Weights of a small transformer language model: 3 heads of 32, 150M tokens.
Each number is 128 + 32 x the weight over its row's rms, rounded and kept within 0 to 255. Layers, rows and columns count from 0. Numbers have three digits each. The size before them is the row's rms in percent of the matrix's.

# layer 3 MLP up, 384x96, rms 0.26, rows 362-383, columns 0-95
105:159129101131117105089113102128110176075108131158147143159097120103084084163182180041115162105179129142153147110105173115191119156156165110133120168116060139142170156161087144120104203150121160130089126105140108097123117173071113079179097114085082105169142164118136090121184138117114102149
083:169122116127087104067126141104149137120136165138151161079151157094179123134188120113090194158068088159068143123161117111123113093121109203180088145090088099124085111121120073177110134134158136114142082135120108114145128158135152094112138127202098119085070177124144143126204158093127127177
098:171098128093135112143130231146099122142109086091097085123057119132125131120104102157115069150130153137113133098141108085102127122095197157148130111162122174119185120076115100135097182187091127138163125082165172205079125098125128094116161119149108110117097141117133097187169157140161177099
093:122128185111136135160060124128146132158087135112113179119135112136134121158137112139114167146065122170149041118118162129106097213141123079080141143114110121110181053168143125139071053156130109111173130190111116125104050126187140160145138149145106163111133158156086130112112173133094111144
096:130086139147137094140167117139169094128165120175044170081123170085113135157153095134176140063110098091109094123136142112123157128030133126131165143113137139069105117221150125113106148117214141108124157109112095105140155134108170145110122096128155133100139151155134143187193133109121114184
095:090147095097143140168097151163148077127115091150131083157163169110149095124093126114161076148128114117082227074161152113105137117189097154105064106118130191139130115111174122156111138070116107113148124101168149140072161139130151151139122175168138167080201104133107113089155112163169083104
118:151160107152137117150149152124115137153106131100151121161069113132102096110142091147127106117107175088148199096128147105070183129115151126184160088115063135164118097128059143061199092129091097129117152112119161114157103133169105180101146102114143222144099148191095094127183127132167108111
088:146131145101148051117154096126142107141105149131121175134156077128140118106173106101118200103138157055131112152131106114186158122105175060144157202164113155142120172117142125114171144133108106128134108176086085085169099115152179125098087130187151135077143152136085148134107091105083189186
077:098115160099085111186124179120124144063076181105143075111160127125086071081175114141140137188114172140206097100110087129142147184085096129130141145107097148183155143135074093142185151146101093146142129113114147152057131151168116122146099128142155119075120113164130087154115079164142155115
095:182122102140123116142090121127129155058150154089180136130164088153127115148137080089135095213091103137108117091176170147099106127125097134090127127176163180133143142164149150142109090103098093060092069148141116108170156144103221159089109177117127158130114114147107082141151158150081123073
100:158157065084168074129115132156078095106116131148175110102127153166107143120090131157121113146129128138118156105139075138120075129142168082137130166098069074119121136154199122167154145123080129112112136104111155096112148149122147069119115189119173142119078199202127104072104125202123190126
088:153133105175134141143131178090115146125120109099151119118130047114155103105135137187159072117171125100200095072153186126132160118070117229153116112128094176066115139080112108112134149173117056139175130117134119057097155093142125158086130137105119112093114167140097110119119104155118132106
082:145141148130151159160141174070137079127113126207107099185159142118110107180136094099106109113140201100120120140134083079057121155125138167131120153152115167182096168099055138126117086155089130085148137204127170122080130153152162156106106118145144142097155086144133103102130139148089118051
079:138128121161175110133166142172147094101081123047094126105116154092185164082141148115104128114118101173118136051150165095163160123186149183123079106097118166146116134146216101113115141061134143125145110123090141168101161121120094112181116129079100139079110078155167130140105183102160105124
093:125111130106074071106131140154122100058153122170124169153167128125232166103129152048144093151144120142108090140176123181170149124113107126148133182119150152176174121080118115125121034145136092138157083133143092141110132139149157152081147116104073122148136148157125110079092142156099128073
086:178119139159113098144133093086121149118093124137155223133171116140117151126158111136083112140143058152111060164056147149131164109138150189081093119154126143173084129101095141086158132157132188158103165148046112090142144155122121127132117115154174137085079106113119154188113146121159068137
093:114140105145136141151185193145097115098129105134139163165141154099187120124153130155148167113167074119091094089191140132134132085102043131134160100072104177143088121111097141108131088152087078111117080115164162184122089122090135166109133118162164137150169147185166106116115113065054123148
101:130130132161111095180139200080159096109134107090177114158146115116085124123139114131154114088127088163136133093138129169122126159099169125131111177124110151161161082164115136165178093152151155087139181116135100159065144147139121033091113158071150065087182169156155106101095166097082102147
114:138092160131133111100136129160149138178079184109164123168123128133075090166176119124115118092111143143078144067125132159108141127163160126203151119083125152091069144126133128174130154134153128079077135143100089114205110131169140171047162078115143157121166160161106154126136128131090118039
092:107124136112151097119128126076137089170096120162084132129080163161165115095133126082056128185132125115053173116137122156140079185118126122128112146141101150164072113153145081094153174118177145084127181147174105199160144152067122146149117151123122131091083147118159105175121166087113201118
088:152111055161131097171174102138141092106121090113095129168106140133158120166123150192129171174137139133156062109139157142133133080161149067149080119108144099102169159117040134084107110084059168130136080146122143104167193131152132110111117129151125117148196181127127140135145142146110113051
109:096106112116091089170130114100152149149141131140146122140157118136110121070140116164146167153159091135100137127106086102096060089093134102069142116089204130101137153103143132130164181141125100088190171112125107197175118104088119114190151092156111116165098077116154116149177074145193190087